config.toml
n_head = 8
d_mlp = 1344
norm = "layernorm"
positions = "rope"
tie_embeddings = false
extras = ["local attention windows", "shifted keys", "learned residual scales", "capped logits"]
init = "trunc"
init_std_qkv = 0.0151
train_tokens = 700700000
Each number is 500 + 50 x the weight over its row's rms, rounded and kept within 0 to 999. Layers, rows and columns count from 0. Numbers have three digits each. The size before them is the row's rms in percent of the matrix's.

# layer 4 MLP gate, 1344x512, rms 0.0234, rows 1204-1229, columns 0-255
103:529524565486513461535439394464533535453480527505525405496537472477463429506549434424644580530514480481471490617543516516507523549537548540507427462558475472444550511494594497563486590382452547567490509522575513569468456446530478658470476508496475470481455463502480443471486521531467473434523557475518492518533439451542383463458540418502490477524449406446479460468481522538496548459555444498322542431475524573546550498497571449463463445484472454526410552487547569598471473393483573472589486432562476485425529464493590541494477452542495492436545511539532507533532573466565478444525528531554471544543492565488490561514540467455489606547359456443523479505510462518435515451523427464468391501549469553428477499480528556488412482525502656516494538560510453516494444532529511
092:503440521485471496525472515510476462601452563404456527404518494498476517520523525501556549530432550510471507568524545551521535529474592417398583512541476584523525522439480443540582402553415567564423533445456491493437483552595536559474478488571620450520468505506517482480511448471501438503353502516476526509466458452517496485530607505489484597560519420530508501553475508497389526462476484488421579521390419437431514537521456482541455537465580423471531473484448553509489582503490482513522539545454519489505563509467478518525623565487523451447441528508521496371549412516450565528526552506503474516562539510519519595493482434487494501557467564600490526584418437566498455546569510525573510565523409545466489567560530496420516439469512474555482514574432570510528478477482447
092:495539571510478485460516437470536631461484460581476481502501690556517451529503494516532462527584462509534424465579515504553554564492583516424498468523531470466603494424500584504437501495532476480541555511496485482482538563410523515432625488500430432479585504430470573471501487497536482518531503495540462520400506399555540624492449559547395517598467524502464426560474623555427518460490548521570446453456550484473455525517499540561499469475386519392448465458544493573474560543563364541619468467559533437508537499471527492525421494548543556512465597505472397492425463505510529477473647454448464563505529497360546467494500430464495568451504573521540553475471511505533485540491509565471579394473536451534480545488492523502567408521473491521455516496472451480534531515376506
100:467520443522505542518519566580401493490509454454588435521489500422566540519550485480495531447557490548500420444562490483453497488520491574513537467532569429434431457413435430428435478603575611534494525487464488519467510444477484554505543496515540474479532428543477487491441509413492587413477559452520555509552497509465462515554388503593571485611464489500473564521522432533480557406514521443502572500544532626487509642533512401564448500550510442521432475360545451385554500447434514565447530455513477556545518429542508489435495495423421487604485458498549529549494526484544547491542521513499524550496513531551528554507423603447459540534474527536484462501544605560581539439492508516410520468479527542483501491497467437466519399606432471480434578482548464526477499532428474
097:598423465500520491398415485460424419454530451529456553624497481561530620561537495467523531516463475531522498555581586576438515479460533401487521529432491524556490462485448469574502548432449532524462438582512515598447491475496541533548487546531420529516486460511501503459475544535512412491473453508473439602507562524549448486515351448465477500526452538540554471517470564521508464442429479568456577404452486481468492463383509573425435599502538447628584544490466518481483487462444491485449546481479547456441425445417474527453463570431577516482579508464442582590471434640568467530538511532497544497460482513550468638465485455494542604472604489590568545470534547497411510409425543490522564467504489463429473554491430538478485503596526566555565492483419563419508491520514516
099:495557506562595432426471529545443471508502396479433493509448445523494503501534497515475445627489468458492382506520509546525409448580528482564437483490559541520571499542514372491503462513507483495509549504592514458490587500425520484458534482466451530410475596518513421449507402511469490565476471498568487465498475585559484436481472542461508466529451461478503458476456496548499484435515489541458512512514489530487519568551553492467472513474448543460388556412536556462549403447585485511479500480471484535485489429537605666521492474513533442550431512495537480515579484490454523523484527549517456465577508559596511452516423468437530449458477540559534433482464388496479494460510483537546400515442522620415435503580512437487621472443436571500545561500515489472436416464455518
097:473601460486548521560502542518524460482600545507481544450487446534532504466376463471472488489498468458539513530475532510490537530451590537476466517470466472549470507464554542545530476477544482600515529512493474497490583543457588600459531513608551407600574550556509433430478482354487666502484516493561491535446569643610539451490426509468498416484496524539497535462478468542502454467566565581484482473504480493477555438516521486442554616478480538488506446505460487450454466488502540470528637483420505473505612505464513510488465424393470492534446530523520471527463506536507487494523499454518559411520475522522501514536374448432497474560490487512403476480433535496652399573532525555480556546452493446498500480562517557521503380474489435509544544522480576485510552469414537
102:530576526564470471528471505604404524548527591511565506525509458445482538530507435446558481493523549528487455496522492465414478495527487495471460468530502506464457501414559442445572574563541521561462586454524491502484510478489497463458457571609498513495424559572415493479437530430450463482453549480492544477533547443542521523587507575472498495409471474597611463467458381554431574414536505417547536472495606555501410417475520481488442427566512451483524494551481481548464486493546472451498470619516528460511548540476553561522503540411548424459471551539472535526524511569525474542451479507588438477519555536517545467484592612470459505495481512536526437577487564537501470492554597360415356576454564499509581492470491440425412498445467467560478508469567500515392449522519427
093:457453495519484479474480462525479458470540512540568590460393561502430443524454480668481426522515606494425514628474456525464519607459548447494584447410538495542460382474395558567445591418532465507451418498483473566527525496572621493552480421586542565483565530509490485441528509572600529485466574500504497583445492435587526479489516483481461523499455506501461459601480463510496607494442489553484460459547551496470506538477510567552461565526475453526503528512491477471377533461494501514511583453477506517549461491475425509459469442484577581565465508474460522486415523474543507512481517461496444491525542526537523496477457502426494602506506525516514544482496515375465529509470453584497542513471463453475529511535521541505519486479430400433621492519455518547446471528420409
099:480589441493427384468400437559541545485504534481445475442515500475495440528519535435571495553532423468569434450515489545495470563541515551522491399553487514523519432520474503495467465530486508450479456504559490454551506488489404542450603475461480513504547561439330581425478535559535582529498484498445481533454485493498598584665399540488498557505472465549481531484458560551370557439453528526537489475432490576514524532532452499508493556699449422510426474505462467473482583455525466519536563519509449456558520518451531524575455505508476554573551501383582506491557550484501523460415475444410559509491474563474568504394445584547478589426498498481540474492524548521538474452466503523508565472459487459411481533563452505559487456495492401534449514493414475564496521474522448
096:645490536506517462526426484456497433505511495543480374339555550455515465621510552522556505531477513459616529457624448486533522577545499594476465527480499579456548442420475482525526464604458528500487469432525525467465558493484422495492550527499457520461547513508479547538427545585513523613463471537507381490481495544517526410474427527489448475572459437497511458546481523538479435496477448509439437504445503472483559427684458528550549497486406539495473442470499492499475461501520464499514529478522515424524530459559513510516425508589344589473526594525537448505534467482479520446568559491457521448530521509477504469498503502471446552493419528409554503504529559396478530512561686546556398381466585454312542571494441533442491519564542427507562542580483493577501499439529574
093:475392528538529592462494516489467583454494477472448465521513485561447521506447411422655509542486518529476567525399558469527540502495530498450533515502485474630410452590461498496498452435450512501529486525470514486467542532544483499481501523466550490579524554476544477513344457398468453625423591518506535575397521478505484429511558447471547564552484544485515491514489519528501441465570504520526533406463510534463585458532522594550547497466508530496427491538487570522447462568606428461454517476527570518384499421409507563496475475491581500521493538528593405436491488446565457490555430467498523515551510538494488528492525485468593439555497675440416474483397483530530523514534513555503536546482597511566662426477485492399521445475587463584452505515512498466413410448503420
094:421486414468475440495422378442445499529491511496429469420452444517511487457491509580581410519580532530516490494478554464469504506526549483497493421474462515568520427540425382571522447447572510519476534484420477463497421543472523576567455565395456462501509510450451510551572563428485526510519567432567588421531537453492449467555567495447557541463494457526510528462421437464399461450561522525466514551439486531495534528547602474467512495596531477525481508453537499485500367449509541463493637427587496501462497605540553508491457532512528474489581519551504586429503498541541547424510557418558485565637568526507572527540472499478410529501403553588566388494536455517598484430512428509478461460437520444498423479507540474600503516494507473414477453490412502496487453500447453
100:398558528544486447576432585599528550412526446434568485447619580535517470487485506464543518516483479531563527530499573605566482498485614473487456526476554489542570400527508587471555566526442450394505531445501460482534426548520559497538526454569597487459549525484511481496486551396558512453430520491551521554422548443480526572460457438507535506469586546517515450486529510575487547493494470572471543434438461495469548390420465503494455570548517440536549500456507466430473486495530515485532508460536560452481474439509450477486505480455499495450471510469499505561435506434513517568516537552471451523484529507484482449525551500472517513560402420513585441469495601494505471511581539585555488539410656492509461556550544538470485463509497492520501541576488574572493443525455482
103:461483479529591457537362603449492595525529549464474422554516445568527429483542450488561520536500423517456508497497549531496391533537416482467546512581413499520565451475402491458533528548494509432472543483452556524526588533495510529440502570651478441523528526575418406464489473530478500463513535484619562501509452557491425494638448466456491508466487462487477476470421450572452472369446497464528439490490549502541486554463489464444483478585460452446467486463561489422456527525467463397623563491523528572455555456513485497499550423533485449425493506435459530468524524543478515490477519498427459411469516644521437537558487494478533491507610541519553403561494494443475602537488528461482477547584564519482551550451574459539511409416397466556456446563537457452478535571446524
096:513454496584517470520474499440464452427476501530626440491412613480430474528494554559567550494454536508437489477533509544549531472510516492435472532538473482512469437591527443532540539536492470544519514437591499545527522542478498632512489585504418412501439468590638448509503450500502468478424598478438489456486602531491405440506498482457608549544489545432537513455489428543464491443566510421497444469560493476551520417519585496569426543490589507519485497514493477477427487586469508492544495412453518518523508526519493483458539444481528490529385521563479480472558469448480479455500493496525536490534430585515492575421436526465512491531531453524532499523428505545548413468461553582541415546530538405555578446501507523573513476468504656479440478551481435505524498581495494
101:476533523550604469546435470435597535503575546507458476495481483514500433539469552463511550497544542515546553542434629479459550533430483514585584437528495601454563507536499510459461445517439531449546544490486478503519549488500489520473438526551453522553462521475539474483465515528487467467539480591534479490425534532503501454450522472526481479528541538392469454437428482459519586467483486502485516483557435442481544425589514546493447518475437490478452547497543515554474471531397526427593470517476474444559447492592584516514470503554453470489484563463599533533445442534517577504521507457475496560559489508475590520528474399556469508438504497400536505524500425478598483473500490497537475470414544481557479507407507477443522505467537517436451510553494495507498442557464438
103:446518508560542544522467472523465434479432421409381464542543396451483562631561497502436467441536470549447414492571504522529533457539528491524444523562449498481420507537437570525485568522526465490434512411511528570503528528543610460450456491542516460573464467544485385545533537474530563475597476532456483471466454520494444414623550541522526544500524467540520451556509504402394534411534419373461543520507554444552465511547545486548491488591401409565507553484555554493498524442443508556544477543461563427525509481462563538580487448485492452616487468514501626522551518552507482525486487492609529546554460578511435537558430566556558586482528465506535460529472504513531467485553510489586406537534486511409519477463487505486512541461481539534457472497496555564450462463548512
094:510511525533593454604590601498452453448465474513578433507574485489513487539517480439495556579496532509513483524475586526513440474423497477433420533597566523505569439438560522534478618532434449534532510475504494530517612488456515479461574563554491577536553495496482481494503481556455451522494392511493534580402465487557475422450443509449516536548539489517544472403440537554498559492473532520448580527552494514570542404511451498445522468518542469514535567394572460525458563512566481510560467486534552475455583394465553431485513474406400465477509610516491544457518479534516484504602499392489488449504405533542528523500513423487463402467468381523451392516501459504476467604509500551553519499465568545474465490483483521426514530460425491529521515593523470455509471643558463
096:560563525575565466497475514503474646497536484454492423472448447521584504557389487468468587379479471477495467538474517487546471409412612529589549480519565428500559633510500552513504477512401489509564488513445497474463498544478499562450539575477529532524531464580527494546499530443452397480487491548535518523512537510582466388411550478504443426543561551522616459512436498482525446497482560568455565439539378470563514499532541509439527542440451500500436517500533555540478463465455511443478443452521529423554414378466525532494631416508506497480503472539469530485471395522503546577555428484478499496469406513496502521486523428454543491559514491481511517478489441550521528484518503470426515463479521511548521472477438572465524476408570552499530533529496537487486493578486540
103:502543498508574534533414549559522463536506516512445501517393528441490501523467479439493532509560556488541478564503457518479511501464518425534410506546481505534514618492419416421497423487501479569557471486507525538466485392509539509494580476486549540540523522488542397527552519378500438532587494467399548379485523555529412436495532533426517417558418512509487532506474468514515382451559491467442521503615436566505548535514601494521414483490558443491573454535499483456457517499530445507429509417537444476497556461541538542461455454497570473520479534517447442519480503479514493464409493538402437545616511527580455500526536459507466443487559554543476450441517589485457513445435438500572434588560591499570447623491550494549529508505452500594465484501544454445476550428556471
102:461495547492546558465518517580496557512483484536562490459551417450568456499599500406517549618592503495563420463511539498482509534503560446461511492468526521432439499446371503453530459516593563576498504525535487522564583538391503509513508486511453556449512536557383418469533434548469561453452611456663458483481581468532449471475500597485499513504443412537495404467457510473514511472505469455503596527542559564546509533544517481419559572495469491515454479567487399474570523470516517545505587448450497521525510556558596497458511446508468478505471480472504422474547501483445557422618453433438518598606461527483524469558516505423486489543544532445565494472586504532555466452526610429519502565546427477552485556499549504486480388503531581530445493528549461623453441471483544
102:569480470541459482586424488580555629509576499471461507453501588493547472546459447390512542498471530439535565510562662553512503576354517551418471470416456438602469467489555589540472530563536454526457543488458438432556427512512475497443467430631540481468555535561508478469340498479561509557405465494462460601402547499538558466529442482598498452479551391435560463456535514506415544430475521626514473448471469482552555415549470506455528481540564502508531499429437581474418523534509427540556496455497520511439500473540489442513527464459480502464498406553426472571456639472533533474508517519439511548488495556448551472471400509348537577458538526571508509528446537558503490567524531549439512514524568481425522506507493504524423471508458522541469509622527472465475541476443541
096:500444539558523517587575412506503515478479523475574523534466515463518506471478460511578596494533463501544540440451599502637504440449503533425514469479486540451540605535494504521388512548448481539560399526454533507453499526486480394328528532448504548515539425422491524485480470545486415468444440475447509489479479597515411495568491501536472570559580575566581557429413480558502426482394500557474532416513454499571429538557537471589467506525458563445615485492504466556499495574497494472462443474488521458541564488542564600513413478445604460422441537482421454461392507499577504432498619577455520433409438479425509454589483468480525481545506569550509453543456479540499421532460542517488547520489561566554564471503474539438526460407480490504507448503447576524497522431466463
097:530470549499498507505485467516483591513438562527581525437469490532555481475511440427481458443503517432529514497483493457421543560483615439491438476455521504469541535515521431467578496536529518458449535511539438460443444569469616468497484563455460455496509547460540424587452519464420458590607537455507551413453502520470433422538448441497521477528515465539527445513511600567437438417566554555542494442562401531425538495597496499508520474546540444534437585551491509482526453538472559524496511499531508628453499546531469513450420508556507430430529511472507493556432539612502472473436538516489496479465576538500403560390424538475517458513407606583486492545485543429540465428543532425504485450528505538495526529580460512534404376579527519562629523553400537527475525422539422
102:496489448636489493478456524533490472465474534495503541499505478531487511526516527428516573512408486555529557541612431552370430585468458581488467454446496525489457488430516470591422652534603527473484575464559400488456608521436476515400481513506541524394546524509497460472476466518530546508532482466409481552388427462489506533630428491457456451467544500598519527548526467460495528431556478514547544518500558483481463450447505490524426493566452483506426566534488407494437471518397492477551576544518512547538462439529455542425400471423537607499455489405432514488479486489554484518453552491484482537444430576569570472479429612471437600554571467528567504495502539505614441529508456466484530484386524494532476456473581453537489525544429493460550543516510525473445510512423556